Part of a small language model's weights: RMSNorm before each block.
Each number is 500 + 40 x the weight over its row's rms, rounded and kept within 0 to 999. Layers, rows and columns count from 0. Numbers have three digits each. The size before them is the row's rms in percent of the matrix's.

# layer 8 MLP down (transposed), 448x160, rms 0.0354, rows 82-139, columns 80-159
102:556520495499510435486558471510480448525562566594582473498505533554488477555546438517537552433451459567506521493490508570500573538462533494474488487450528451476508491459605479467507430506413545531515453547506502496499472512489549523570436479
102:526519506519477498508522449510480501516496518541490479574455502536474446550499463537463532565442545584477536544548506476515516438497552588454471509511473515567412511545459426444488460517554554459461511447462481491481442529449507501527509449
097:432531437475535541474495474479425490482536521467533489537502497550423479486540496463529508542510515523496501500514549560529568483517458615560526491550514488543471528532507562498565459494494487447519543497553498549458491482490552493541468516
094:529467498485520474574495462494415447482500500454552462442597484504450465532491448432465486526497532539470476507483496428471554424474480504467447440496485452485504475573464482496415524491534495412554581479515513498489504497484542473521452584
099:461435507488500535543616544491499496510566483512456475462526543494513448459451499535534526485566448447551509484474555505537526450546455491463438514512474469553552511501493547526444500505444531506497497544498452461507484438480528506587547552
104:514472443480537580476528520499486577490502484490449468457552449511518476479484481502517478492450447535471582445499556527554484493439530578489472506492416501491480485468518565500559554480407434496570587442469535498535453546462544561477500424
097:491492454479421498451489588501502467485532508548435514565482556549522545489579511540523522464512547592552505476493422491445472515461495491526514434566527479453466464454513537578528496473482529546481495465513427522487437474468505535422440586
109:523525447488499499495446491514550532413499479527507475473560503559575556531501476540469516516530523473481521479507516536493507516463469563423522509552460412510536513451497560450471514475443490509527448554475532501576462532493510524430509601
099:489527501499498572573510531573502496481524475460462511538512489517557455485501544476510458494483383493418441523469488480485462427554477496500513479485501474563490526556498551552464498416499418454545405508448533467554487533474565447497478537
109:524546489527456519491516523445467506545474456511574500530415500489529457480565531475582470533476489600530529517451416422541512493469484485493442468471497433424503517447508493465550534546565532436533492484505476498491413479547558498466508484
102:520454507477449438508468581589525556534465483538485539469506495423596482511454549515483500578509539452501536509473575528522553518498497544551473485465524468448485463450513414478537494466532487513476548532495459434521477483473531467529523562
111:525519524527486478499411488534439498507556477537497518541566461461467486466535450502621510480502528538491517472536555501482454450485515565498493455493572495491528493462502558523512450514342566490495484469498520505527517478518580507507498503
109:542551484499483520475504499524515554506532527488511501560486530513476523419512458472513465454438556548556498506446439458455502499521492473426499422473499493449459475509534502522493461533521499431440525495542468524421485474498563485522511506
077:460484444509541504472491462451452489551536499499368589500445493478553451472454506441514481518501527462471548568519512535528480411551440497547494496437501576521486507471533527513531467445504435535518512537487499534492494475442497511567519510
110:659510518530503529538507524570469564481508483530446505512487560492526525465556518443573582481540422499512562482523492486575508436529477529441472458553461458502489446484537467463511523464539503452555515522525515491548499530501553439531533494
093:538434484496543465552445459521522502537527575495523478602519491534465423487494540538495445561490501476585539481548494445507498487509472527519435459488494450474567461490533484457532481497586569498461515425533498537503463486490471551511510461
085:540557498535499486494512488522515529477468472490553549455437428445552445483537451469490542475472527465513544473512496562452471519494531516519466516469658530441523492462509468489561509526471477572522484509435415544461556515495464479531491578
086:466521437430545541526465511528501526528501465527450411475493465426530470543480506494459450483419470495492509501480611555437511403450468532454474481502531504498477534556473472575514478480497491503503514521430460510492524531475549546485517524
093:489500496555480525462488474526493526529493484487494481502424495573538444538470575594469477553494484395470519484519516499501463485650533525484512476540519553575514449537451542480451467520425500508450440435496504539509465494515459462424510499
089:543514481462560488539474471482536539457526412494509479446476559475500509531527509461502506507542546530555518464492527519531479459526538475436446424537500465506560444464492481447528517454520492623527481488539492538477503421528440557504497545
074:506542456535520480440479516455500523522468464479527539521493491500514499514466439490508541464509549600425511477538464472487453542554426476477500583470524538494442522470612530497505557480391456481494471554451548514540417519481553494478443522
090:477490572400569481492475548455498460414452507489546491489517437501568498438471518459455579495473529476532405528501477498460525502489437526542535547499444570496540520456479457459496505460526455485425486514460512556515482468458472499525487519
104:511453497452456537463512500529460497529529515507495542420555390545508575534452472481475511500433541526494471491483520501451493464494411455390545498500499468436476508504538406447523500541497542408581493470490525448466533460499527464544518487
109:500501576576514509474448514529531488504467443444503489504528495461497472525563464524512514600492472468490473539426488532409568449460487490535446472524472506565468449502463543535460458576468509523511599464488467505474459459467550519510500573
112:534442522481512511491476535501477500487514508468516490503487442504484519605485598498535542501508479468520475517506493503495564476544505510422488493401431468465529526510470495458525498455481537461602510455464426498504451493492485511504500512
110:494482521505522536520511472485489523434502563500522520517481491489463491509514499552474509510496472515449548505427385587483524568513543538546405453520485490469486523442503469518488533530503396506445492479531450563465613461467541510523511516
092:541546565508531420507543547532517447517574539455497432571523417516468527538447523473494470528513442445441468503534502483422487513459506538584481551496499552423512475536517490504510512573467495508504482429478486506499556528488421540450517508
091:460494464526528531517420396496518533512510484513475467472418517464587484465564501468466474477499505515432540498473497486457463510581442542499509522525549537519470460492585521574485567464451458497554535469598488475528561552522473513470475488
089:476462470476447545544500559511477517528410516463466549499569474519448546602578477490543529488450506475597501456464499534501512536476546518556516547539489502534515535530540496491525489475492555544443469483547546580545522515510525540489483476
103:558459509416489512454469467601483504505483498497470485494529448525476489456588516507505415464485507492494509454502468438452512539524438544523483494517465432462560471521483540490463482496507404528504520522480466403461426544515607575447488555
091:488498483489493469499512391491483482449490505557510481482467500514427453516544460462425510462502495467462432471499493540513453468555539431502563495501464510455477463539571543470404526514507471619496484475499539565517476564475437473482406422
101:535562491544512535524523431484543548482535531467539536426504497440479394534545515538486518521450528511538480566548529541447492531545468605568482479427541518444477464553387461459472525462560476527495477533498462548496512504476468418538507525
103:430474490461486473469532470498555491562513566539449541511556480591509468429485521549461471467458487525536537556491519506531512483491481527517511570468472506538460521525428479517432504557430517486402465492564518486516525506498568510514537554
089:564506527470512482484427555540485518453518533529520506485505509525434529527489478603486446455483486537477546521537497512514518524495494484448484517531516499453525506525391511486495436530576463459460536460468502543533496490464503507505544513
095:502503496454576497501546530507451441477458470491473483561563478455486536433503519533536469520513465459525463516516541492470463469540440476504557511425485523511493473497508491471479506430549473515422500478504515497450468522552534519493529489
108:546489500525399406491467582523539471484458430451607541494537527517508449512447453438495443517451543567533452560472548461511465543489491531480564508493525519486506481558487557509443526503466536518448538544490431459502478530541482452537466504
099:541543446510513527488557444489551510531492441485490513466544489537496525493469494494460543544426520601503520511534470521418551516477524552590452513504552506411462481493477503470465453518522391454499525510498465494448601486498516508481465557
076:487522502472540485460546503460438429489429541567519530523541521521447534517458459545475533505535473491509538536519521505499502495445480464502521558530461428499525509520454522448476412508568543468505512540520523539556535525501540471492500539
091:494471536515485477500478482495495511582547511463512500544486556502475443450499511454498514439440552460501506511481482504529523525494529545449460446475551461455504524484548519560500468466445414558507503483489501502502389496554552496533482529
101:499520442464541484537503493474490522508462475417553468527492466524514441565570534491563528471454551492499481537485522527445485506528489621529425505496657483468470427452484513459492491528481539528536505509519453568562457449566481569550498546
109:481510524531469465474488479517484533493423505486437512486517490497441463409532513506496458512499478594493540531513604450474491528418524524527555530524551554510505557519512528549520542518455464536425506474560524464498477588498526507500502483
075:491492538470501533524496474547463484476479502515542483521517533475543569521423471561508470526490527420562557538544474496517582499487464532552493522566437520550470488568457505477484476546518494504506456505537503538488472501411506539453536497
092:474421496511519530509493487469502515493485522490486450522537485514548492462543506458478506597532465450575483427428509413439490442464492549477545457473447570544493463471556594494509506542478454513507560510467402459478569472438517542497476588
098:462506425542517491522493429424556484510508463556518487543456481478490480565493528518483523496510523503498484539514467515530511521514549505395471431461486539476479495507378448511515527508475540519567471530459476497463528515532502381505474536
103:459486499486452483513547534530581489474519512472495511466481514491515535543500527603495439448484479462545533558420497522581472418489480441542483555524485425455448504531458586570438534517442468523477464376515523486482488426504576448459559515
096:435463545456512571597497571469522422481468490523499495510605442548511520499540467462568529486505475469495536429468515552495476503491565503466540485537458546563429508519488471501574530470436473515416527530442534477444509501484526513520458510
103:476536506490483540472519534476541526529478521424534491450520471484486454459460495507447487522502466470502443459479489538449554530514495538570478503442535524493532477569493479501496480559497534473570445513468503452444555419488473558432454526
096:492519582533511500492518578486524491509506474509469443480455497490454534580455494532567451561566493564550511455529481478531458366561538503449504486540548559499452515519542473513489497533500518495468512484514541482465425470523517498497404543
102:488521483400486453484578489425488441528576493513483553495580562515541521536487526567495478488451515512468495491559464530528537518544567495510522585506473513496532518481453422435454449499470484491575495473524528464529500496510419464549493441
086:541510500475523510443565405495475485517498521558485529523529465464544525527530421552476440473494501538544551491475535551510582527488554512522485537567487456531414553426549516499508482540480525453466455414578553537541535515457523473491519527
105:537472527461538475467419498520513525503522528525521445430538483508463505481491522490532505543506532555541474503492508537472481503476414478610494535437519500526547551426426478517479566496467595508460449492530471511455512462526527508561516529
096:518532527421482532551491508509522485522533471414422415576500525521486518502573536492480469459481395502460471574554565482491458414544501511472504484502486453502505481540575504524491557459425563516479505462481531420519471477514479525495409403
088:487526525486544486512572520536496507525472570447477467471507517446503562526544489525499468489474468500494506532454487527458486512454531585567558461505478546489515555438435494555497507516474509505555448536519489532416518545527588501480498496
136:510504538526509530521538494444431488530520584502519523516444455507487519500490520560495506556528426524505554485579511467508527447495505489473558450501541476480460471590395579454488511538500509476451520439549510489497504512494428465490511438
100:502516507475460463422501555387538467513513518497516471515468433542503462477493472517407456438429536514500590473503524467532546422496497445436456465444569558494457562445489439483544522509498437480534500465469480512523513464465415501519525552
100:471481498445517513440432520490453520464497516574542597509519464533469485507532475478504484541446499471545528471599480561540558477473457515474492473480553554477516515554507556435506487578499516493451428532501525510487534474509483558477509534
106:516479513468532499479464539499481523568550471502578556467470507483475528486520605413512421525542433501502432500532537460583479504470506509516568512546524590528502458527511546515443449446506457473532508568496440517507421541536489536497474535
084:517597458497474566494495533536450528525532554570485456466593582509565480449540442559521437438535493532562538519518494414495563504478507492440475509505469510509469565533415469507484509445479528487505501498510533525513516496511446462547538559
# layer 8 MLP gate, 448x160, rms 0.146, rows 83-140, columns 80-159
107:480489492493502486527468516547466529559508465510505449561441531538512491552451490548452543532502519438495480585465427474514508510526547633513453510521476562428522495507484541470491599513531537514546409452504512541504471535506483464518474528
097:491534490474449452482473450463511486567492540510465467513471531592601522513500521592494478407468551461502502475452550515515471520448471466554515422559485498560535464508471559511420490483537555489537494489484507447456509512494520527502476568
092:526487512519438522459543482503498485558483415515513482558530511539483478451518429533566542515584481479573535502440425535616474529496489450526532520524420475449560542483516528526549518476526473574543470470517509496501507493444519457440464538
098:525524532528513528496547526434402465494438521479500525477481507454476499539530503508467455485486518456504464516484458506449475467575526478488518566483442537488483481571506526632445521459446518491530505453513557567530476534489479417567496575
101:592485498552466473528463500571473537518497492488519470479495415472535477496456445486428447498460514462501523492524508456519492522544489563487524529509455573535477535484514552478476524483487541433460544561586398470497479448557536519534498602
099:471483512503448560536487541550525484553469532543507454556524549547490486475562522549520572480548491511503481449448553500495480450524539459508578473559494582556461519486574468494468535516601546486487505544451501517481480508525547433503534606
106:440541454491531479465535549496493527517501529424412482493548469554552546531505479554496540497471509480553500385564553512507455486497566538542544530550521467534437535486501493514502499485556488553491469462513542537468461511580493510470482558
101:491577537511540525598495529551471519502542552530489530441485449486542479432410546514481415504527448510504472599559506468546528473505449563481548491509527527483461488516456472466416521536457525481454527425474525479476547504519468453531491491
105:484576478509513499534428509539477454528520447493512579507479453483510471551382536492525498533533467479531577477523511503429490468513421515512547476533529490568533505560443391486517527434554490473458441452484467473509474517535483586455519514
097:548569496495521503560542454497512509550521443528475448530496488493528411509528547475419488508492510553528481431530496441566489531513446535570515513434476458506450558502445557517476517473546418482525514467504463491455506542528556548533466490
107:554512518492436470458524509578476518474567466513469455497493523531474473498555454498465518495544515503495522537528535508488509457574523489413537474411471563476541570470523477443555514478437512486474493513444568495501500482484521537558514543
106:452512501530484507501478522484510533581515525499509496458484478424574558501496489424493502517445581517517503459594531518527475543466487497453484465523442517422539464539431546550500519415499484460524553497469557507475547504565540471481521497
082:506459469544511519509493535590520490445464526502454573405605547515417436485516516507491492520517480498498593546506492511470533515588474462482546545534476495497469514479505534502525482509457503466537473458543495508442516507530402479470387489
110:529418455509563549490519503456495457510462457469428465583463606435434515434477507560567438500415529504515505503488525487497496479486510549505518513448499497509529574567486459481468489546521563469526464487476477491437575538540542500556491488
097:529526497527463452445539505477467484455482453524547512502500497473485501511476466491521472426558501462494519562518613518467494543543512573470500579523483585485461538506496500451523568427527450553582546520472569417449586495489487471525468498
092:438549501518489521495551494505446489532441541492505484540539477528516501540562551476544585446503487457478521482533441511518499473457509539580577473518504536542440496530555465534470454498466467511472498577449458492572524559467481543522475407
079:442533496479493516475511478450555477436490521571602495496469539481469553500522435544523517532443517498474560471450492461530483475502472451515489489488465486517538456554491538474555576468486511501522416462525476525530516491500442533458474463
092:502517539402515468506487598482521531512541492542513504509493516485403566449523512477532507502545459504509450501514457496444467456477494468509527512489471520430500516492542495567595526516578522463526554476514512508523520441536534554516460497
093:432462489478572453484526541477520490543489526520502451536480464474502501465472487504417503491535542574551529479520571528458560569512482548529505493520555482476489521498568591456533440523545453398482554576591425526468435446494438508461457408
084:501525548450532514549511455552613486517509453563502467503483403535494441507497534571490549487501450476512438515570567465517562480492530471612457480534581488527556457469468449508530526508556499501495552480463435477438507418498449504546493532
095:522480455482454564507468476463525533457541457569547542477499537481526436413450458521497586542469466499491387527455515495537514510451489511449544467480533533472540491467556485472584492575505508559507418428551510436505458534510513486433516516
103:471552530502510440522515491469455501560415512486469456520497428524522426465445549486494482467453460547537441519412439526506449444479493533553439550426487434595514484439428505473489562428510518435515530494481450417528502572526502494471479479
102:432488435482444451466514537527476486439497537538481498493465439515531519478509515535527388419505552497469520481592528480533523537463557566548519565453497474473528489562502507505470465449597513498514446502520453512483487424521514534479523424
101:484554506472522546427441518460469469448476537477522531436550521543541624471472554519459517505463473531514515431535560482532496450416528457525527537482528464523533519586536512542480545486476494471444466475521521550463469523490513504454480512
102:539528509531490439559487493526532554483505485549535495513538510489509434479481489511430497494455530548438554501503519517485476503533550542479517461500494492522543479501479485442461474487508488478468519487488513534489470432505468559467485520
095:520531474479478565500523491589523463483515474504478589545450476445519509561534438490461523477456550556473542548506484509538459474507510499524501592514530515540539576490488539586534553492461467535482544493517467491503458565540509465479440490
190:492466489480562506451410445475528579554552454495445464491439473528567494453550501530454455500511496565500532496468487550496440423526531522479481536450518597540478471501629577549552555480512490432555510475527472475519493544435509548503453491
091:487455491503515467483499541479518491477449539540523482531552557468498467471535428488540510515485421487476538519549477499516500480452433480435476444484487514433503578446535551538465489528524458504441442515485469526570500458532513518511498510
102:479557480477447459501532541494536507466446521570471478566558457524468530494548501443486526486469513483470509431515533539558494461494492500518524530550573562545487482527492601454539461586597483482484478521600488482452473457563487510451529459
088:566554553514456434533517429470467516473519435519457494569530478472507532436425536519432475421477500491556517532574521442447483516507472565554491542576546505459461495524486495509463514534511472516498538514429500542451510437533506463486504512
110:474487432466519534473452459550515525474512508518497565590439542542423412501464554525510545504479508511410498484536483425497513480404522503526470528599500577477531553547503437548492476490529536451498458519555481439506472477500435533501555565
099:558513508461487436465470557514490462482505484493462557515489468550486556472532481568508543515482457510440516526502466520426502508508501531476617579586393519513447495507567479478482509536484476515434461497517515503490472546466556465540546526
138:530499503551521516416469470451512571566511488469456478500470503534624507502549522531485448467515495527516580505496486553495488458497488511528482497443561574515516502530571564564558573486489526453533464486493499509478474544410529542504466483
093:476573518457533508493513481578504474503488497520493565498464455519526435506495413573529561502532499572555486491410546515491473468518486464511531469491506467554461519536499476515490455444492496463407467458538422530386512557509458502528503496
100:478493513489499540516490536552445501519528445435491465503535454413524485493534499472421418523528493533537572523474563605500549519563477484502399481488519539459545534522533475477465470523548531500490498541579533439446431541430506587480501542
106:530481482525476537552459477469436529459477491465490435552506456432509512509500582560521520478529485394491596504473396412582532504467491552456501434522497531542547495438535532474511495534485499452502522515473480480496541496576500501508532432
085:602482539535462440520515529515460512430601519498510505579506488503513459504485518538508552513485534524460454545524502449531444497459535522524487463485449503521426486461486431419564510444450400519508517482568456505537433484546491517495428436
092:492516544535514472532476477496480513485590430503462482545504479416507486505556540524500532560484499486451475535579520522439518524502523506477429518520398470545477430535467486506520539471562511510516567460506560493453524583482490491581503457
104:519570501478459558505487499474497444461498463498500498492460463486554493526475476564466524532485550589528469537433442421483506539495502460522487489558498564524437484447518550551465512556447446455523521463529473509492475437511509412512482481
107:401544531520485516502470459553517463518514553447521453389518569479476517532519570499545533531421433551569515514475476487497543493427480519488529443477542494505507514500485493530498518477511555453468538439557401498474485481447615558498531501
087:513524549481517439545545388550555535529472497483503476585576463446556539485464560502477447436479515546443503509456478438429460503350489425436504516452510468483496538469548539469501528505444517492474500529468493467476514516501523507483526502
102:548543453562494553457452503529534484554548441469488490506433551512513546473499532534476444465468544521520548536545512585552455476492468550540443451426518505459394473517574589531482452501557470494504461512531457505502449504486501561473524458
100:507516524508521589431464525540494613476537505507542480530555520515479520462556464560461512518443425471474506499492540475484508532451500411531514485500497496515508474502471522496559529527452500457495509471566563493489482462504620509518492492
091:564466523521538552489556545500508461476506525576477522514471483412485509548508509493508503574486471483522516448557456503573484497541510417494475520560482443540460483486543545573521557521507490478560503456499500465420531427534432523433453496
094:498479533497507448531508473461540562489494424441522508510475489490481472483446485501406540501497481584468505606460520521507462491523421464470489428557477516479556527495479443584440539510516530433531501526468462541530449515512517529567485531
106:510488561504471438522529571464507454571537553484485517507475519474569523584462537511480521479465523445415484471480572455589463467521492555447464524500494503570418452534461549573508521488496527483505528394538449521493498534548527504472544470
095:457522476492483489476500515530507503495444516529476445537501529586497526506534501553510452491576516516558519527564413526498519490478498588530483569427537433581459505568537485435453556413477502512547538499511457497531539535531500546453524490
096:488494448471463541584493535438444438524562491494523479555544444573497449493561509548524513452532566548522497538466533454512503584479519489515463437490472564540500539522543479459520555483501521514500517501518468497511472453509540459512477529
081:417538513510543556466476404439416440482513463525434552410433478459478514504499471522553536502539440520543525471519611579464527418504443471572474444516455544449526514533449539486519441540498528497445567484505510517491568440476518524513477506
106:505541504511509519500468521524453466513557465524510525512553433532509556464494490466458481516519466520447583519490500507589500511484492485493526421502478531522553465550512542505468542499484504515464537427567462503471541435556469531435537503
100:510430552572544481445489512556483587564525468473564587501440450500467537444488471514489548567513511533577488488557543532526471557561472501466438463504474454496530511549487497493524468527480554527519513525539508510480482450464497473582536446
084:553504403545508524537501502496559504466524535542557521474492483449474463461520497525504478464525506435457539456536532536521477438563482474450518563474511482447504527511575490457480492528498552507581569461507494517493520468501556521512495472
138:541498493477515549493569484470564570505516393471513524478484476531476466469506454514582441593517489492538553548508522507474430487498535536536479460530489475495484499505490467562465553493490511489492445500569506505510472497492518512554460506
097:493512439469464486450496471563496517452482506509487528483558574525460499477540544452481505524554511518512511416501535458510483492487539444451480516443468527521497610600475438475450536545486430439513429510479506468445502491468518579518452480
100:496403514469510490527489533498516499537506516468556427481470515494554491524466576569501603513446459505471488530496489472518534445497540502546536487538435439456431476544438501540534523528420566511543530517455483506451515469519570478432520494
104:527477524472575480463528528488473512523411453515451537492378507436492500535440509506492497483495487471471444519575556513542449493456429483479537515527447487527531482545454508487416524411569517479515468487512541512483582503475426494508488489
088:486458459516442468500473519567502553420488429534441505489441473528446480488456447466548593554485414562499491478502480560492516473526471490508578530527526491488496446509537439533544519540474435481532452466518484535459484504489457537430486480
108:538495526488475430494604568503407569567503477520473562528446498484528514463479534644553584534478534584433545475456549506469505456566506469562454511442509504514461508558564523515490490437561526493492551478503499503483422525486487576495542529
# layer 8 MLP up, 448x160, rms 0.156, rows 83-139, columns 80-159
108:508480428531506507529553470457507432480478540555525533482507470481503556486431521511449496469528484471547469471459524475392491539498441500529610538459553483549516593441514495536519472526469489482409556474457502516451534458486553436520492465
092:492502499486533487451502520560492539508487494439449482543485427540577509558477478497496544536516434569472447584529431469505575498547577515526532470434476519536479540484487511484547484472444446528503516499513441554509479497565564463461605605
091:490483407519505473582491510497495530516460498509501553534442548505520470429574443503522566529484515415432489477465503523444482537448520542501555514483456554474550503526521520496575567442490518485529504504471476495499516433479568507535509490
096:500497445510429497456510480477403515550455471560533469452590453508501598497559517512527490558452519455482498519521607473489543474531455528482526457508464508470506387507509520427452497451536504504602482516534499491414482515462514486505528463
101:401492528448466545471517485479494448482386598484520518517473480555531536436492517490527476446478469509512466533486476399531491508488525551576523508425533505477519524547539435451478491471540526552452467501590427509493470509416508469497464550
088:486541526532524479570454564562518505422490511508471511489494467482449451564468420452511537463494460478524560531478434532505554508503433538479511552521541521558467466545486494478528511590448556474447445498513499478484484519512485561505569447
105:581436450545505463565528488532494453580475486538477445405417523585438445542538519490501556437531534478455506591502454513449530509430529465525517483521533491516442413487501459562461552428484490444530545472493511469464493530499472520500518486
101:460547532453468524509499529566471484518473571513478482451520434472524513430521504550522543503472480469536508534518502531536534544461507428474520482494478493535445529531460502568535512426509422555471484446445514496454458431511433557535517491
109:527513502434505493503459502490473593527560448606550519470469478536448549504527479499514505412556575486568516517440552533551496482487516525459485472574520464519583490462523469552453417535467515496468486566527532439530548492542555460539438558
098:445535450518519513548543503488516474529546583475553484495502450489472510527470471501471512437449501574461485465498535402515512479527527506469563524512569454532460496561478491540474523414497530494463514420461584547528520572525482440473466478
108:502454482494410549484473498530502496497527471536483567513493506451471489547455513418418486511415516464473447540471499485505539536445489498530490503441477480487565550465543472450435457480463523513444540479471497498534515514541496480424478475
109:547529466559500468443462493498503496518521523495523520360509482441469483497515526477514500566490541520468508460539516575545441496473525520418491468522472544509506431536499558507445434474481441419473581467579518463504491556472507476530457587
085:491520477592483492486533473462500494432454466568465525503568523514458478489501468484465529551565529476555369472489455484453519584428506494506518529504517485479508463511420517510527546545526475476473433541537471480519534526498474531450544460
114:489546558432460471518519493472438523451534478495529444523527501531533459487550532518494496458545503516503462492534532509515551537528449552504459494490580509491516414448516544521542516522509466444452466452466507530477511515610576511492454414
091:504457539471519420479509544495560546544473531512460525461447539493504475515549511539481468470482557539481515483509453478426555486537504433500569477479417424494521493538432483488469460496472471456510509516468450515518486554459516451516490546
090:473445581546493533502517439505438537479464548510429478495479486518501527501493561580528471501566503510460478573542492456514538517497495493568558491492453511586542523526526487533483511614560488448562433536570547519487502517523529503497542462
081:517540598482468527534449418494546527492493496515514463492511523564491516429481456508523493449499547526536462501507566502493526515551526460481460486576519396432442473516480450465510515533435504408500556497523509510531368522435452443451493494
093:430492495496498439438500528532471490582492492503523499559524599497495519556574508573527460562516488487577519515535525495533521469493529519478499500535492525500467425541473565480487517496523501531485466524459526420580469481480506580526521498
090:464464516538507562510540488489476493508443575530496583462499460539504524470433503536486489507491477517538455571494455499444524475494473506499496501472538535466448593517524557519499492541440499424548506481522423422537468501433467543474482463
075:514526424506486470466549558551490448523508535522513565420471524424396498476520446463448508479462559445539528477495454489468446477528462516504543495423478505434487579554525462439501523486463500512474500512461461492519554506476506507546471538
090:551457452452514538568565525406542508500466596525566501529438462453425465423508447477460497542449473543486470476501504498478477551456502459468429567535533570484480457516493545541548463535512471525466489499518487499492554527481463451447489479
099:475437512541538484505516440490519476501519502525531497420475502417498524546585429486484563493523538475550441483526431473554520445521554441444478559568526539432496484517548513510514446524505477502440550447531490502476421476492481482556563568
110:462440511499564484538487515495531483500482475485528493481503478497512537500488435508504533480491475452487519473561554557516477504505497449493537470511503499502555469510449516424506540513513466489448548476464518563534555529525520499470515518
100:431537508534421552466443506427476489539434519517520502546411555484468429518558587495524528478494547500462482505497483491445526529486473555531492522509523487457562452546422536517431475492528477530542496536545577592537472485391491435484518529
101:473448532474508443525480459453463526493536438443451503492435561511524487472486540496565432501504582531501533536540463496554517453539471472455509463481525485511484408498444535462542537500541538506470530557486429482453526479467516434469573449
090:413468559463544470478462497511499530538494450467486460515495523520517450490498495480509468485482551525510561477543444534472489587468516520490468537514529478566554548546506552492530484512463485520535529478500385457500509542576568529468490458
194:514466487505508488451416435468534557553491481497421482498426468545580518481543484558482447464511499574491543499468480565500453444512487535495513539458511605508503461523611566542525541487505461459580499450518471494536490564418509533525424515
089:477563464430518525463477504549531536455551507532486450501458467499518530479371487449470483525529509526454498560484509525523523433502478446599475525472514459463503527571478523483551444525504522557528461529537513482513473500493487460501420496
102:492513482428480424519480519480556571495518538582500529470476492491468530494555451451472525462524458506513550498551589552484469464531444495494487475527555484496467416527499554502574491626528515496529511544554457406456467411483448521524529472
087:592496520537432464510528481502452480527543472393471483550479547454529524496473555448449491531502554569555488505540574568480490497535523534549433513504492427472493572507475451445513492509469444413526536502419544461530543479444538565496482484
107:532458418471471536479497495506477463528440499483493509546466516477540394471508450594517441550539522483497507489493405451510506442474533507558538504472521497423527513476516507489486551552594443497457421466449549417480575501508507477504457488
096:564484472581445472496529497523548445424522418546480527478476516520459534570507512423492538525558552470549488585545547560536473425462534482441526497504502467461525476518528488480490506468477482561536480513566495494515491479517537462495486530
138:482507527478487518572557551559474434440488478515553518509563501462448547462437471447497518516459456460465412481495521464528513527467514503529498490527478430475521523516424446427460479550485539533438494552535503448540506432580504465492541477
094:524486524490381507547504419440455559544497477554548505460480523535473518507532478485415493471494494501528396510486487559521521499438495543470542449464482554546472423562551534556477548491557505583534439502462465482533506487504489504507440469
105:505438551480518519456465513567502532470587466453494551463497427441495560500518524523488473481493514531418526489487502438506575559531492514541516487451478515515535495544449462528489463477502543492554487488504505529547414546490521542454577486
106:457523489452558505483511480449494545486451513504506443456436513485539503526499465550517536451565466514493507490403409470545496502462438473514562561584463573505453588474473475437533500521524460469503524556521511513518452523453524487522517495
087:532530543517461615506518572518533500496528495502463473492451428494544481510504519571507512538502566501511457517453444504489444418500558541457491491455510539517466428392550522519488524567573476495451526531493522574516468502498497459451488479
091:453457550518490583510523422477465467527479505512540478481499506548514463477454501508473421535456462479469447519457518429471468506525474444461510437404470446500543537484501517502528503528533604471468535472499513556505557487498440522469465535
100:495486513447552531518452481506519529513439484525514499471433533532500537619439409489490473511461488503452493461524479514487536400492461500476486502464507454490437531477493498522462511539500540511471442513476506507516482499594415520465515522
114:496530528571484512429489520600515458479466544518498445442558469480496558516491542491533490511523476554566500546506465555475475543530435439445594520532556494392466534506526538514490496556522471551472494484524555489482482540424524464446548469
085:556525480514559465473502445577515556525523494461449432503481496528485564478541515537477589474463485475437446493470504488534485528466551384560540521488545500531537523450453537478519521501456531504537605524537450481541480483579536538589510500
097:465484494568460506452453403506476552511522507481500509589473460510465563509541565511489522505558519546523538441605526504469441503436542479495508514492508576548520521456488500558422570487502541455504517512486555497515432519445545558569539514
096:547493502602475522483496442425499455522454457520506538467517487479527516495477565532487480496519451430574577480483502548453490502485611446472502480509373522476561508459497494530529490480494459563492495588453513472473560523519497561463492470
099:519587504452481517531500455474443557592495513496491466484560550481479435477541481547546583422499518502578452501550547449517495573500603546529584500531447489542437513534543512477537537555498524456560473503486480422479482563507500469577468522
094:484496494496504557478511456585528538503558502547425480435467490443548502570501498492460457518518518485533463523542479569483564509546518511549469547496525486449514545472507545459515441530521447497455493437555456524474467478489521541468505449
103:495478474460517465538487437524496474576487517466472557497550463477559564398463456462531497517426512471581471491521469482506485500482522511456473414504465492560523522526550570534544497501440558494562465479572464536468638489464547463476525494
093:407501491511587512515412436495588511503550563490508582520546446496566518479550531457448557454524486516488463478487492452570583508518562454512543420504497528589619494518462441474500511512506545411543528479530425526530536448488494469494519548
101:508462512469552534504490523429485417499523463537505545538551510589484481472519523426445588503540488522465527560449509493455528545523566525578401468522547547505513472514588463505495550476555521511552447507565524448462525490506465439573518453
082:502558550526480459485467549566531501452510438490461406436495518414477526492463474533505557515552475461552481492521448496518535495467528513474534546499578525481486527488485493523537514465535452543510456467431475454457443498539539519491421437
106:420508496496479461547583564366514439517475482443488479578515523489450494447494514495436540506521421465448520528474532499543499516566503542404514485484484534483477469556493498509490436466483516471437555416446486428434486492561469467477556442
097:432537482558517518489481460499510473454420514538577572507460476508442479453544453548476475499580464482430475479532435538544435574482459511480543540492486454476518510463488545456531467529551457484489436519532524530552511539526520551505518515
083:553471458543555546536459496494547533504536511431536565510513479469530466444529455461556525449487497441461552503515572503514522473426529477501488490513491471517534492507550482460480534432523489543501545492566564500496514512486420529546517403
140:531494461514486498575523498518490568497453482491511478443498467509519488446474524457532409402555566525528520466520525523544463469411385477491474513465510472493519482515508432521512537497452436500586576539465511468520468472498578508499546508
101:447501524448526479454525525560536512510533460460492502513521498530425515470544460534412488527567523510500426532498480526487503509530466537588517471548508399441482492476450528553511498463477492474506486406558489417483545508460469481483473543
096:553638510501483551510488495523525531476431538496489505514461447479460447463531476514527500545557571496481532435531518478439509520501532532600545492496567511478536509406569504476451512536540533520552446443525418490539461531523495440490475544
102:469528483475536444495583451483479465512441512533456501466471529513546493404428454495546522586531401475555497439465519501481433509485499503447474511552490479561517521540597554472458489478472589499513526485505531452498487479454445491540434514
087:477455552466538429533476558544503447510510494533491483538546529573489471514518499498483564488431428447476460533480514489506494481539505545422466482513543540510513535476502475493496539539500434525434515511471518480451424477517457552539426565